config.toml
norm = "rmsnorm"
parallel_block = false
init = "normal"
Each number is 200 + 20 x the weight over the matrix's rms, rounded and kept within 0 to 999. Layers, rows and columns count from 0.

# layer 5 MLP up, 2560x640, rms 0.0781, rows 244-298, columns 256-319
171,194,160,215,164,197,215,197,212,186,175,178,188,232,200,186,176,220,207,211,184,231,196,162,205,186,208,183,216,202,205,187,244,196,165,236,198,207,183,208,164,228,207,197,176,163,192,216,207,232,222,186,196,199,208,187,190,192,188,217,244,197,188,198
222,173,199,192,223,181,198,201,198,186,221,211,206,175,207,184,200,208,217,185,195,197,167,193,231,173,202,193,193,183,184,185,243,216,179,191,190,215,190,186,182,236,193,191,182,201,247,236,187,156,210,130,197,182,172,237,201,193,188,190,168,164,203,234
201,204,191,220,170,202,242,199,206,212,191,198,197,210,219,189,206,169,165,196,211,204,214,185,132,203,221,156,220,203,219,196,232,209,213,199,210,165,202,194,199,164,203,162,182,213,180,190,223,232,227,190,197,202,195,178,209,197,193,207,168,201,182,199
182,209,206,206,172,222,226,165,221,193,171,193,191,215,184,223,202,221,166,223,186,196,186,211,176,212,218,190,218,200,227,205,187,201,149,211,212,197,199,175,186,208,200,174,231,184,168,174,212,206,218,174,200,166,218,220,205,193,220,200,210,184,229,209
179,194,196,209,234,226,200,189,214,247,219,207,197,234,181,196,193,175,156,198,207,226,188,226,209,179,209,218,188,201,210,225,183,194,216,210,192,234,224,206,198,199,211,220,198,173,217,217,229,191,177,205,194,187,189,211,200,189,226,198,192,162,183,211
204,200,234,186,169,200,195,193,199,212,177,211,220,213,223,187,206,208,199,205,202,208,175,176,178,209,218,207,216,214,232,198,214,221,181,160,188,214,166,181,214,200,209,203,201,219,171,208,205,174,197,199,192,186,183,207,205,207,212,201,194,212,202,166
207,176,216,222,190,203,199,168,222,232,144,175,228,210,215,240,195,175,166,205,178,187,213,200,208,220,221,200,194,193,236,218,212,191,179,168,205,201,211,210,224,181,223,215,207,196,214,210,200,129,205,197,216,211,204,193,205,227,222,193,180,194,226,232
255,190,194,184,201,207,225,191,205,206,227,206,193,207,185,149,177,236,201,210,195,211,165,233,191,199,234,191,211,203,187,202,185,210,208,221,155,171,166,177,201,226,216,211,211,225,187,258,192,193,169,179,222,190,228,178,187,214,183,213,191,206,178,176
197,204,181,187,202,207,186,200,193,200,199,223,185,197,223,212,193,232,185,212,205,215,179,223,158,211,164,227,186,185,170,177,173,198,212,198,167,211,166,195,211,193,198,173,186,211,208,205,205,176,187,197,186,207,186,184,216,197,202,200,195,194,201,167
224,228,184,195,203,211,190,214,226,214,194,224,190,208,206,192,187,216,187,195,188,192,241,169,174,188,152,198,197,199,197,184,189,200,169,217,190,228,184,183,180,226,191,226,206,180,222,200,180,183,217,217,190,202,193,189,213,203,172,195,205,229,209,219
194,231,224,227,197,196,249,239,234,193,207,191,198,184,205,206,191,181,162,185,170,227,225,213,242,237,200,193,156,176,201,190,210,221,280,232,195,180,220,230,170,215,215,218,173,228,176,200,183,199,172,172,183,152,190,220,213,208,229,217,169,199,201,203
212,235,211,203,210,229,197,160,187,169,209,205,183,214,195,185,204,195,156,213,228,218,180,237,185,185,184,198,213,194,187,192,176,232,236,199,217,214,199,169,173,240,200,201,217,204,207,206,170,194,223,202,184,236,217,178,203,210,169,185,202,230,193,202
181,186,216,186,211,192,191,187,163,204,220,204,188,221,167,222,164,175,167,202,218,200,226,193,211,217,170,211,170,180,223,199,188,218,214,210,226,185,156,178,218,180,175,176,181,217,235,234,200,205,188,234,169,197,217,194,212,193,192,204,200,173,225,180
180,191,160,168,216,224,197,214,166,198,175,209,168,203,192,165,219,196,207,228,212,198,182,173,201,183,186,190,210,216,199,168,187,210,220,222,218,213,200,236,184,202,178,188,178,176,150,173,154,187,202,216,197,179,213,197,182,194,166,207,216,268,150,217
207,230,218,210,225,221,172,243,214,211,219,170,215,190,200,249,192,205,175,164,210,203,154,192,220,220,243,213,187,182,220,177,270,185,205,203,208,181,192,197,194,175,197,194,183,232,197,189,192,191,219,194,210,237,170,229,216,168,215,225,234,198,187,195
209,214,215,195,187,222,227,183,200,187,231,200,188,171,239,187,200,181,203,209,235,217,194,199,200,177,186,203,210,169,217,256,218,189,204,233,207,189,163,202,202,222,199,227,205,176,176,229,193,208,195,175,184,206,209,186,195,244,205,193,200,210,168,198
197,197,189,208,183,152,190,211,204,198,203,199,218,219,226,226,171,184,156,188,217,177,174,204,205,214,206,235,185,194,215,215,195,239,201,215,192,209,221,189,196,179,168,168,170,179,197,221,197,185,209,177,195,217,206,213,185,185,200,208,208,234,191,194
173,191,192,196,200,220,186,175,177,181,222,224,197,193,169,201,198,185,181,193,185,215,218,209,190,184,173,242,219,225,188,191,176,177,186,222,201,235,185,180,163,201,203,154,209,202,183,197,202,188,191,218,210,216,223,180,191,188,181,195,170,257,204,230
198,215,175,212,185,246,210,193,181,181,199,186,189,200,189,204,196,218,213,202,193,187,175,202,180,202,175,210,201,210,174,226,215,206,200,200,215,212,182,209,200,215,199,239,207,211,204,206,201,199,226,198,201,213,214,194,252,213,176,169,205,186,195,189
205,225,199,194,163,216,190,185,198,168,208,188,218,186,204,170,187,177,212,206,183,214,198,209,171,206,209,173,209,214,201,228,179,211,189,187,198,209,230,199,197,204,196,192,212,191,160,195,164,175,202,182,197,184,192,189,184,209,178,206,170,181,207,229
176,203,184,183,245,199,179,227,194,201,222,241,185,233,207,236,199,189,172,201,225,203,233,191,178,220,200,205,209,195,192,196,192,246,206,218,193,223,210,216,192,199,218,134,173,188,213,182,185,188,210,193,209,194,204,195,188,185,171,239,206,223,197,204
195,218,206,210,240,220,216,244,221,192,196,238,186,220,176,227,195,181,168,193,194,186,225,176,157,217,240,219,210,201,208,201,196,188,210,179,200,215,177,206,195,208,195,188,191,200,208,203,207,161,213,187,171,154,214,184,196,194,173,206,194,195,182,165
189,169,197,181,210,217,191,207,175,216,186,190,187,190,224,244,187,209,212,191,175,221,173,215,181,178,155,169,202,189,190,174,163,167,186,205,204,200,216,212,213,219,184,188,207,180,200,175,162,213,196,206,221,206,192,211,194,166,196,192,177,172,208,203
201,191,195,213,168,169,217,200,259,229,171,207,226,224,207,192,191,215,219,203,191,198,210,210,165,210,186,197,189,211,193,188,207,207,202,222,180,205,177,151,183,201,190,202,205,192,226,170,209,195,211,173,176,202,203,204,202,205,168,226,204,196,214,192
180,183,214,208,203,168,152,263,177,197,200,193,192,218,211,154,193,222,218,210,205,200,163,214,209,166,249,193,201,181,186,207,188,214,202,215,183,162,195,174,186,191,200,211,196,214,200,219,227,179,207,227,194,239,211,196,220,203,180,191,182,165,222,198
212,189,186,208,209,202,256,174,203,232,178,185,217,207,205,164,177,188,212,203,203,195,202,180,172,192,190,183,221,204,217,216,194,204,204,201,223,210,206,224,155,196,220,226,234,207,208,203,229,224,175,204,206,229,216,218,193,236,182,171,175,191,219,212
182,161,226,183,234,199,210,187,191,195,211,171,178,199,195,199,212,184,191,239,255,198,200,195,168,270,197,204,210,185,200,188,181,182,159,200,191,183,234,180,211,148,164,172,238,233,193,225,180,214,234,215,175,178,195,216,216,199,197,228,209,234,215,245
222,195,227,179,185,189,168,180,207,159,231,221,200,233,219,175,143,180,197,198,211,215,166,176,191,191,164,188,203,186,166,174,179,213,240,192,202,242,175,214,230,204,178,167,187,217,227,182,212,238,171,194,179,232,209,214,198,186,205,209,213,190,183,176
178,229,200,192,238,215,198,220,184,178,188,183,182,181,222,198,181,216,199,158,191,216,192,221,193,179,196,190,224,164,162,214,213,237,225,168,161,179,161,198,171,215,157,212,183,242,183,188,162,233,169,217,216,207,196,207,206,221,160,245,204,199,192,226
204,218,201,161,178,167,217,196,173,165,211,208,178,234,208,201,154,203,192,192,200,202,171,196,165,216,179,241,221,177,189,217,200,197,208,215,194,214,230,217,185,216,207,157,192,213,205,210,219,201,174,180,210,230,216,191,167,205,226,187,240,201,184,193
215,196,199,213,194,203,217,230,176,220,163,205,238,203,197,223,161,199,186,205,180,209,167,200,205,231,182,247,196,177,199,209,169,205,202,191,212,191,202,221,208,211,213,214,209,208,175,227,188,194,221,189,195,190,188,210,181,216,204,232,218,203,210,185
231,180,234,219,199,210,221,220,209,229,157,188,176,245,205,227,183,179,183,215,180,167,183,198,126,186,196,186,221,208,221,196,163,204,223,183,219,197,216,159,158,175,239,209,220,198,244,200,169,181,214,170,204,243,201,211,218,197,182,186,161,238,207,166
184,205,199,181,214,186,208,233,227,209,209,190,203,183,196,193,180,202,202,197,180,200,193,211,168,190,182,170,215,172,210,200,185,206,148,211,208,213,171,187,207,204,173,209,201,203,180,193,160,195,174,187,194,170,208,213,179,230,177,187,224,195,180,190
207,184,220,194,173,204,206,211,208,203,206,236,212,210,167,227,202,194,218,197,196,208,225,207,189,154,222,219,178,174,197,202,202,202,177,187,187,191,200,185,186,174,196,206,211,189,185,203,229,209,171,186,209,204,220,215,184,193,230,198,215,212,179,200
189,233,194,197,194,222,227,179,220,171,232,200,188,170,206,170,208,182,155,219,169,167,202,214,193,192,192,182,205,199,187,223,229,236,226,212,211,172,208,195,190,187,189,201,229,205,193,185,252,172,197,167,218,222,216,213,204,233,209,212,168,216,205,200
196,172,190,199,212,209,213,192,223,204,191,208,222,213,165,216,184,203,232,229,166,220,209,240,208,189,177,185,241,200,223,227,223,209,192,197,213,200,244,214,182,187,203,206,226,189,239,178,194,212,218,215,214,208,202,197,185,216,219,190,220,189,182,175
184,169,211,201,239,246,194,178,207,177,209,199,199,201,176,198,172,168,206,214,220,219,228,169,187,186,217,203,230,183,167,197,212,193,216,201,166,208,202,174,175,213,196,190,196,188,212,217,223,205,208,225,204,202,223,228,191,221,211,187,152,221,208,206
208,188,179,191,182,200,216,219,192,204,187,169,216,189,187,208,163,232,218,163,194,190,220,176,235,200,186,211,173,190,216,214,167,196,182,200,185,183,207,155,232,191,222,175,219,221,151,192,183,192,177,190,190,209,191,197,163,222,218,227,194,222,215,196
204,185,203,179,181,202,208,198,226,238,230,223,187,184,164,192,207,159,226,196,205,186,221,176,193,182,194,254,171,208,178,210,159,181,198,207,200,186,199,204,200,203,208,225,168,194,235,241,178,182,209,202,207,173,193,198,214,174,219,170,204,184,194,188
248,238,200,200,182,206,212,227,157,189,214,223,186,178,209,210,227,196,193,195,191,205,195,228,256,203,226,196,187,202,222,223,183,177,194,242,205,211,204,161,199,193,216,191,192,201,204,215,182,187,169,197,190,227,238,208,190,202,200,188,188,184,228,205
227,166,181,175,212,236,195,206,161,165,228,197,165,166,214,218,193,183,217,213,205,217,212,198,192,149,186,182,184,154,175,190,246,178,178,194,202,189,195,159,206,185,190,215,183,235,204,198,230,224,187,201,216,186,184,211,173,221,231,198,191,226,202,185
179,159,181,207,184,196,205,205,220,236,192,173,170,196,212,190,216,170,228,202,214,208,154,198,204,174,240,191,157,196,222,213,195,194,194,189,214,209,226,204,201,190,187,205,219,182,222,189,228,177,219,165,238,171,197,198,204,185,201,210,192,186,199,240
187,215,235,183,216,179,182,214,190,181,217,199,215,223,201,198,201,227,184,212,191,156,199,277,224,203,202,167,228,216,174,208,235,223,216,229,229,211,216,204,214,191,232,220,213,222,200,215,210,156,199,203,199,188,180,213,224,210,226,199,220,172,238,201
218,203,247,170,201,163,174,214,195,210,200,231,218,214,227,217,206,197,193,238,184,217,183,211,150,211,200,236,235,200,163,201,220,200,193,216,204,184,198,182,206,216,250,196,175,203,206,191,179,181,201,196,179,206,180,208,210,159,222,183,215,201,184,212
188,219,187,200,179,167,148,239,180,166,195,192,199,193,200,186,229,205,194,204,218,176,154,191,188,223,197,210,235,198,187,244,174,190,210,205,208,211,220,158,215,211,130,200,205,188,196,181,210,205,228,224,177,179,213,194,233,181,212,199,167,164,184,213
207,229,172,204,196,202,198,215,199,173,186,220,185,210,202,184,185,180,196,217,201,208,165,213,198,209,183,206,190,180,190,205,198,199,197,215,225,171,205,190,185,200,192,191,204,191,214,221,203,218,183,206,195,207,197,224,178,182,219,193,197,200,199,224
197,197,213,219,198,204,203,239,211,215,210,151,187,171,198,235,195,231,205,218,184,179,162,209,182,177,207,199,201,219,191,199,172,246,197,194,180,218,220,197,190,177,217,193,167,186,205,193,182,221,201,230,166,170,204,171,197,199,197,214,236,220,218,220
188,223,190,200,244,181,182,197,201,206,219,199,231,200,197,180,177,195,216,219,212,179,197,194,205,198,173,188,210,185,240,234,190,197,201,175,205,198,196,205,187,209,215,170,206,173,186,194,201,202,166,229,182,168,220,183,202,215,219,207,223,183,220,213
178,212,235,192,237,193,239,199,188,224,156,176,171,179,193,186,181,193,214,244,197,201,205,196,205,193,217,167,185,216,190,178,199,210,206,188,195,188,205,200,166,155,184,212,207,249,194,187,193,193,192,207,189,205,179,187,188,192,216,218,146,230,184,240
249,215,187,186,212,223,217,195,226,182,233,185,224,265,205,222,239,202,212,221,197,189,208,190,224,228,184,177,198,198,209,214,243,181,218,202,211,193,196,206,214,167,208,203,172,203,228,189,181,200,188,212,194,197,210,189,225,220,185,194,184,235,196,204
199,182,200,226,229,198,162,185,215,194,211,192,203,175,219,201,181,220,193,245,218,200,201,211,177,191,192,188,185,188,246,200,153,217,212,196,173,184,157,162,200,212,194,196,217,197,196,199,211,220,203,230,203,169,155,184,196,182,173,202,197,202,173,210
194,216,200,197,186,190,203,198,203,202,209,215,209,194,179,177,218,209,196,180,190,224,216,200,197,190,191,202,195,219,222,165,193,194,202,198,186,213,203,191,197,191,218,195,201,182,209,197,210,220,219,189,190,180,212,181,199,189,166,183,201,199,219,210
205,218,225,213,194,209,228,206,234,190,190,186,226,207,196,214,221,202,161,176,225,202,181,223,173,215,167,221,178,187,198,176,208,201,189,184,182,178,194,183,203,193,182,178,216,175,236,231,215,189,176,196,219,169,201,196,186,196,135,198,209,199,208,158
229,195,198,192,181,239,215,214,220,172,226,225,208,205,192,209,215,236,234,197,209,201,197,202,200,205,210,228,190,218,202,234,228,188,210,209,186,195,228,174,236,192,144,189,201,223,217,167,204,192,204,192,203,198,195,200,190,184,209,197,154,154,220,186
210,212,211,260,208,214,214,231,227,223,170,214,187,223,216,224,195,182,226,187,206,212,210,198,279,243,233,213,180,214,220,189,224,229,200,211,202,186,194,212,215,200,175,193,204,193,213,241,189,201,222,205,205,188,205,235,198,217,208,183,181,204,172,202
# layer 5 MLP down (transposed), 2560x640, rms 0.0606, rows 244-297, columns 256-319
185,221,200,211,192,210,198,236,233,181,183,178,192,188,207,193,209,198,225,205,190,213,223,204,195,219,252,211,197,199,227,201,197,206,183,213,194,174,212,204,221,195,239,219,223,149,209,217,185,215,223,213,201,224,185,248,154,199,219,214,174,190,191,224
198,200,216,223,198,189,226,208,165,243,223,201,206,198,180,213,219,210,172,196,213,227,230,245,225,218,157,207,228,184,206,203,237,195,206,190,187,197,151,222,193,195,196,187,204,228,235,220,223,182,217,192,194,163,204,204,213,210,190,199,216,217,232,173
176,191,201,189,224,190,199,204,169,212,211,224,233,235,180,215,189,233,180,202,209,188,194,200,198,166,202,182,209,200,210,225,217,171,224,204,186,223,197,187,229,188,198,222,216,221,225,172,172,202,173,171,183,200,181,209,172,235,206,192,196,220,172,234
167,204,190,219,194,211,160,193,219,216,233,213,210,213,229,217,193,214,165,198,189,195,157,189,191,198,191,173,223,174,183,203,208,190,177,205,213,196,174,207,187,216,176,210,213,191,223,226,215,205,193,212,194,211,224,224,200,210,238,224,207,188,184,207
205,210,207,191,194,194,212,230,214,209,174,211,202,203,189,195,174,217,162,208,198,182,197,167,217,208,179,220,180,199,180,197,191,218,201,183,219,217,204,210,211,200,190,201,241,192,211,201,236,194,204,233,180,203,196,195,196,194,187,184,204,236,201,194
190,192,175,219,239,209,197,217,196,196,209,164,227,211,177,227,212,187,195,197,218,200,189,214,163,221,214,198,184,220,196,203,182,229,226,203,203,217,185,214,191,201,177,170,201,182,193,208,203,182,211,183,245,200,223,197,202,211,229,211,203,188,224,212
214,211,206,179,212,179,232,233,214,198,210,187,201,198,230,210,205,197,211,196,148,201,210,180,184,207,171,210,216,185,209,185,202,205,176,174,200,180,237,202,232,202,183,211,203,189,180,194,173,222,182,175,198,173,216,193,225,210,188,209,201,198,191,158
189,221,216,200,188,204,233,221,205,190,219,224,198,204,200,192,203,226,152,208,189,208,213,189,226,200,199,190,208,195,211,213,183,210,212,197,216,182,212,207,210,192,195,176,195,199,180,152,224,223,190,222,196,210,210,179,203,195,201,199,159,243,179,190
211,200,207,200,206,183,213,257,194,232,183,205,213,180,189,203,200,177,214,182,212,208,195,180,230,218,200,206,223,207,213,226,214,202,180,189,220,187,224,189,204,200,221,208,234,224,194,205,229,215,207,187,159,202,201,160,191,202,209,154,177,207,169,208
210,222,242,211,201,209,196,213,180,183,209,198,199,205,198,195,180,224,182,191,204,223,209,219,198,186,201,210,191,196,194,188,200,165,179,205,210,202,170,238,184,237,179,227,225,196,213,192,208,196,203,201,199,204,217,211,205,212,199,204,196,217,167,190
193,234,215,224,188,204,203,212,218,230,220,203,199,201,189,171,194,233,217,188,195,208,201,198,183,208,213,178,187,166,214,198,217,189,216,166,213,214,221,196,193,232,202,217,258,202,217,251,207,183,191,185,233,152,187,200,185,186,227,216,220,169,159,242
178,234,216,213,171,179,218,195,231,176,167,225,216,204,253,209,227,213,207,210,154,213,213,205,202,214,216,216,197,203,188,206,173,201,196,194,182,203,205,200,200,191,213,205,200,192,221,161,208,163,202,206,178,215,224,218,183,207,196,191,194,191,203,215
225,186,190,224,190,182,186,195,223,190,171,185,192,214,214,211,218,221,177,178,174,225,208,198,209,217,207,175,207,226,185,202,219,203,180,191,202,216,234,164,214,228,191,201,202,164,225,197,202,164,209,211,197,184,195,165,196,193,195,218,208,193,198,220
209,184,198,190,165,217,230,164,144,207,181,215,178,215,199,201,226,194,186,211,222,161,230,205,227,189,204,220,209,206,218,179,173,177,229,216,248,190,173,214,196,186,231,159,194,164,201,201,234,184,183,210,194,215,189,170,196,228,177,223,207,238,166,232
210,193,220,193,205,215,177,230,148,228,228,224,209,193,207,191,214,211,194,210,218,216,203,194,252,210,187,254,193,230,191,246,183,198,215,204,198,196,170,203,180,173,217,216,194,193,213,181,194,205,181,179,207,198,188,243,186,171,220,189,237,201,178,194
207,191,168,177,190,186,186,194,178,205,183,213,212,182,228,196,183,192,192,194,198,175,235,165,205,201,212,195,200,164,192,184,183,220,184,198,188,236,204,213,201,233,228,217,219,235,186,228,185,194,186,218,183,174,199,206,193,178,212,199,165,196,211,185
168,199,199,192,192,186,218,216,203,172,189,190,198,211,205,227,171,188,196,209,203,215,222,205,196,203,192,166,205,203,193,187,192,212,163,198,244,216,203,178,200,194,181,223,188,227,244,194,261,191,203,193,215,205,202,190,179,148,184,192,179,234,215,210
204,214,194,200,183,213,202,179,207,200,231,186,204,213,187,187,221,184,225,162,203,189,187,208,211,217,234,187,180,209,183,229,213,178,173,174,213,215,184,208,216,204,197,218,201,219,208,207,219,177,198,209,185,149,174,221,217,197,206,183,237,206,205,202
206,223,193,196,228,216,209,236,187,224,180,235,193,207,185,187,213,183,236,206,181,178,203,194,222,202,191,205,174,203,171,175,211,227,225,214,206,198,200,190,207,206,223,186,194,215,193,218,176,188,198,192,174,169,211,224,215,212,256,192,200,213,224,206
179,190,200,208,194,212,214,227,213,182,194,205,148,205,190,195,196,198,187,197,193,183,193,198,176,203,223,213,193,205,206,187,200,201,239,199,188,240,197,201,173,200,216,230,193,203,197,179,207,244,229,223,227,194,244,180,223,194,202,188,202,221,193,193
210,160,189,176,224,203,238,216,219,177,184,220,178,191,183,202,206,240,201,221,203,202,191,165,180,210,181,184,184,225,220,146,207,176,212,176,161,184,206,166,208,158,204,187,228,233,181,189,197,239,166,215,195,185,175,188,205,165,218,189,203,230,210,200
214,210,175,183,205,185,190,225,171,215,208,226,219,208,190,201,188,179,192,200,215,203,195,197,229,169,152,205,213,208,238,217,186,201,203,209,201,186,230,202,214,205,163,170,207,232,198,219,209,163,199,169,154,210,209,196,205,184,183,178,216,190,212,157
231,207,215,211,180,187,163,208,214,192,216,206,232,173,209,169,196,203,163,212,200,175,180,177,177,209,231,186,214,208,191,187,218,200,227,207,224,223,166,200,193,143,185,217,219,189,194,194,233,228,211,184,158,205,193,154,217,213,190,211,235,218,166,213
182,183,204,240,204,167,193,191,220,230,204,239,185,206,185,214,228,219,204,196,200,223,211,181,221,203,225,207,207,202,158,251,209,194,192,198,237,216,214,187,213,191,206,193,226,195,243,225,210,194,195,194,209,227,191,202,217,217,246,179,217,182,237,212
229,165,183,199,224,201,195,196,179,225,211,219,214,204,205,191,225,192,206,199,189,210,222,180,205,195,167,161,237,186,181,219,213,181,212,218,208,222,206,207,182,181,206,213,183,181,217,239,176,194,189,188,218,163,244,162,218,242,168,203,184,183,165,182
188,177,206,184,196,220,217,246,205,177,222,240,202,187,187,201,196,176,222,187,200,219,179,149,225,211,217,194,205,214,221,146,212,211,196,209,208,205,194,234,208,164,216,267,211,184,205,160,178,202,203,188,173,201,175,219,222,208,227,166,175,178,142,194
186,178,169,196,193,199,192,191,171,216,182,188,221,191,245,211,171,191,211,210,203,157,187,192,235,211,213,205,197,169,191,197,185,185,178,202,196,191,185,196,186,245,205,180,179,193,201,176,205,231,177,203,197,210,196,208,224,222,201,173,207,169,197,209
225,198,215,214,156,204,218,177,176,196,206,186,207,220,211,225,183,155,198,196,198,201,178,162,194,214,215,208,222,195,218,209,172,169,225,150,219,212,203,163,188,206,210,206,185,203,179,189,219,214,209,197,154,177,186,212,180,164,206,226,196,186,226,222
195,207,224,201,211,210,208,177,227,218,212,195,233,210,231,193,205,171,179,187,202,200,204,200,232,195,206,202,210,172,194,221,253,200,203,148,222,208,177,169,237,229,223,206,190,216,186,212,224,249,178,191,217,198,194,245,162,178,211,169,226,154,161,203
175,164,200,199,222,182,172,195,194,196,194,200,209,220,219,196,188,183,193,220,203,179,148,188,157,173,212,175,225,194,160,202,202,195,194,231,213,175,226,151,177,218,198,193,180,221,155,190,170,203,193,194,203,182,216,199,183,200,191,182,230,201,199,175
159,209,235,189,185,191,202,212,202,174,179,161,262,214,158,220,217,219,198,229,186,199,214,217,209,213,212,235,215,234,164,205,184,222,208,204,196,181,180,211,191,214,221,208,159,188,200,175,187,222,175,243,226,225,218,209,215,174,178,202,214,193,165,202
204,215,200,220,185,175,225,232,191,194,186,259,183,180,167,194,216,165,188,205,163,197,216,233,148,249,198,203,192,197,203,217,218,184,213,205,215,248,210,195,186,206,201,205,200,194,182,182,218,170,170,215,179,205,215,211,169,211,215,209,202,218,224,183
178,215,189,217,197,193,198,206,193,214,162,169,213,190,235,216,200,181,202,199,187,181,217,202,222,191,235,205,211,192,199,194,236,227,222,198,234,220,227,193,242,200,200,196,188,213,200,210,196,206,179,176,176,190,215,188,204,199,211,185,207,230,196,201
213,162,144,233,191,223,176,197,213,188,208,204,219,178,182,222,212,173,212,224,191,186,181,236,190,197,229,215,200,201,197,197,212,196,204,202,188,198,211,200,207,194,190,199,220,180,200,233,175,183,189,211,215,211,209,178,196,193,227,189,204,215,197,178
195,226,231,217,187,197,181,181,259,184,193,188,179,183,215,167,220,228,237,185,205,179,204,206,175,207,177,200,180,212,207,186,191,228,228,181,211,215,192,195,183,190,217,229,206,209,177,205,202,226,200,201,222,188,199,230,223,218,184,213,202,185,158,191
181,219,209,219,203,221,191,215,224,186,245,205,211,219,200,173,220,179,225,175,165,203,234,154,215,222,200,195,178,235,218,225,236,208,231,173,214,197,210,193,214,233,216,204,173,200,149,222,196,244,214,209,189,220,198,230,229,194,226,205,193,215,204,208
217,228,227,237,228,183,186,211,214,219,173,209,209,181,196,171,192,184,223,212,172,195,182,226,192,210,199,222,194,201,173,198,200,238,187,194,224,201,219,235,198,234,142,189,202,183,194,170,160,172,189,137,212,186,211,219,207,222,216,214,174,184,195,198
181,193,195,203,204,190,208,175,196,188,235,186,210,226,186,207,208,199,203,198,182,206,238,184,204,204,201,206,136,216,180,196,184,225,217,242,216,227,198,215,203,194,212,235,186,215,180,191,192,236,169,194,206,152,199,210,193,203,214,169,189,178,229,193
175,219,170,176,195,188,190,179,218,196,190,168,199,229,204,218,183,217,250,200,219,190,161,206,204,212,228,200,187,197,149,204,197,186,199,181,204,176,143,201,223,210,206,218,182,207,195,214,198,162,216,171,201,185,203,214,225,191,167,196,175,191,219,193
144,177,171,215,188,208,199,197,224,149,233,220,180,227,238,182,156,223,221,201,158,197,209,160,194,204,194,207,213,213,202,178,213,238,154,198,236,194,186,183,225,221,217,201,189,227,211,203,196,206,190,154,209,182,188,204,217,159,211,206,179,202,184,188
241,155,179,140,250,233,206,201,190,188,206,200,195,226,174,198,198,189,185,190,189,178,206,196,179,188,207,250,167,190,175,195,219,192,216,221,186,179,189,209,198,176,185,170,169,206,204,234,182,205,197,269,169,216,202,252,154,170,204,199,207,194,225,214
212,178,201,186,174,141,200,169,193,217,188,172,171,208,200,206,216,187,180,184,187,149,206,191,172,171,179,175,183,200,191,201,206,178,178,164,187,190,175,204,209,201,196,168,154,227,223,187,202,225,193,205,221,184,207,205,215,216,213,182,196,201,214,197
197,239,176,193,203,216,177,211,192,140,203,194,178,199,261,207,164,170,210,189,214,222,200,219,234,177,224,221,172,202,226,179,184,190,206,196,213,223,184,229,174,166,230,188,163,227,204,203,189,187,186,245,217,187,163,207,211,190,220,200,182,119,230,208
207,203,209,220,204,181,180,205,204,212,210,178,243,234,225,207,181,196,175,206,191,220,211,217,253,186,216,193,217,218,184,197,207,206,177,181,190,196,189,241,199,189,197,190,212,173,184,190,181,214,206,187,203,167,191,201,206,170,206,209,199,200,181,162
201,191,238,230,193,207,218,227,263,158,162,210,205,215,228,213,179,210,202,166,179,206,220,181,205,198,214,187,207,200,208,193,189,197,169,204,210,207,222,211,190,188,202,230,176,187,205,203,207,183,172,231,168,216,241,198,181,198,188,182,195,230,209,179
175,195,188,202,184,177,213,170,220,198,197,178,195,213,223,162,201,142,189,194,177,203,220,168,228,177,205,241,197,249,210,210,232,195,202,217,221,170,191,215,191,206,217,214,244,196,190,198,190,241,181,220,161,183,200,199,183,198,195,190,204,182,200,219
240,189,212,241,173,175,160,204,225,232,215,198,204,196,176,229,197,194,209,193,233,176,190,206,209,195,186,199,211,195,215,217,191,203,193,239,148,214,214,198,231,179,224,180,184,201,194,198,259,244,204,164,190,242,217,204,180,180,201,188,217,189,201,223
199,210,173,203,222,202,205,161,207,244,194,206,173,203,203,209,188,231,189,183,193,221,195,205,197,206,233,214,194,198,186,216,210,219,185,191,191,238,205,203,197,189,211,188,192,210,197,207,187,156,207,223,192,226,179,186,172,178,194,195,180,217,242,198
198,186,199,197,178,191,201,225,193,184,228,194,228,185,204,213,194,217,186,199,184,187,160,192,206,219,212,262,168,208,171,224,211,246,215,209,204,213,185,200,212,192,194,209,159,179,193,208,211,193,212,172,186,195,189,188,216,224,215,203,205,165,175,171
206,184,204,200,177,214,196,185,187,193,212,224,214,203,200,215,233,179,241,215,204,196,223,220,194,220,134,171,176,200,224,209,209,181,158,211,199,193,201,202,203,189,206,225,201,188,196,170,186,192,173,204,189,200,179,203,172,205,172,183,210,202,217,239
183,230,219,177,190,181,197,211,180,222,212,217,228,178,202,198,218,181,214,242,201,210,206,170,166,201,202,205,164,221,185,221,194,209,217,192,201,196,175,225,196,192,165,230,209,191,177,208,228,202,182,215,192,202,186,193,201,187,185,193,175,213,202,159
193,179,205,202,247,175,197,206,199,159,190,204,190,207,220,192,202,238,177,209,206,195,171,233,162,197,170,188,226,200,190,211,194,195,187,212,186,199,203,186,210,204,180,190,227,217,217,188,196,162,242,202,194,224,197,203,209,207,178,213,183,182,164,190
231,213,224,185,194,219,200,212,172,214,213,204,218,198,178,177,194,191,187,236,160,195,196,189,205,220,202,254,185,211,226,203,192,183,211,203,229,233,177,225,192,188,175,197,183,199,201,190,236,184,216,220,215,174,217,222,152,171,184,196,195,162,176,201
231,264,201,211,205,216,195,207,202,198,211,194,213,202,208,144,204,240,241,203,214,217,218,195,172,174,204,177,219,205,195,230,216,172,214,193,214,188,208,234,196,141,244,208,207,224,216,246,187,171,204,222,191,225,198,234,194,181,193,187,209,204,204,191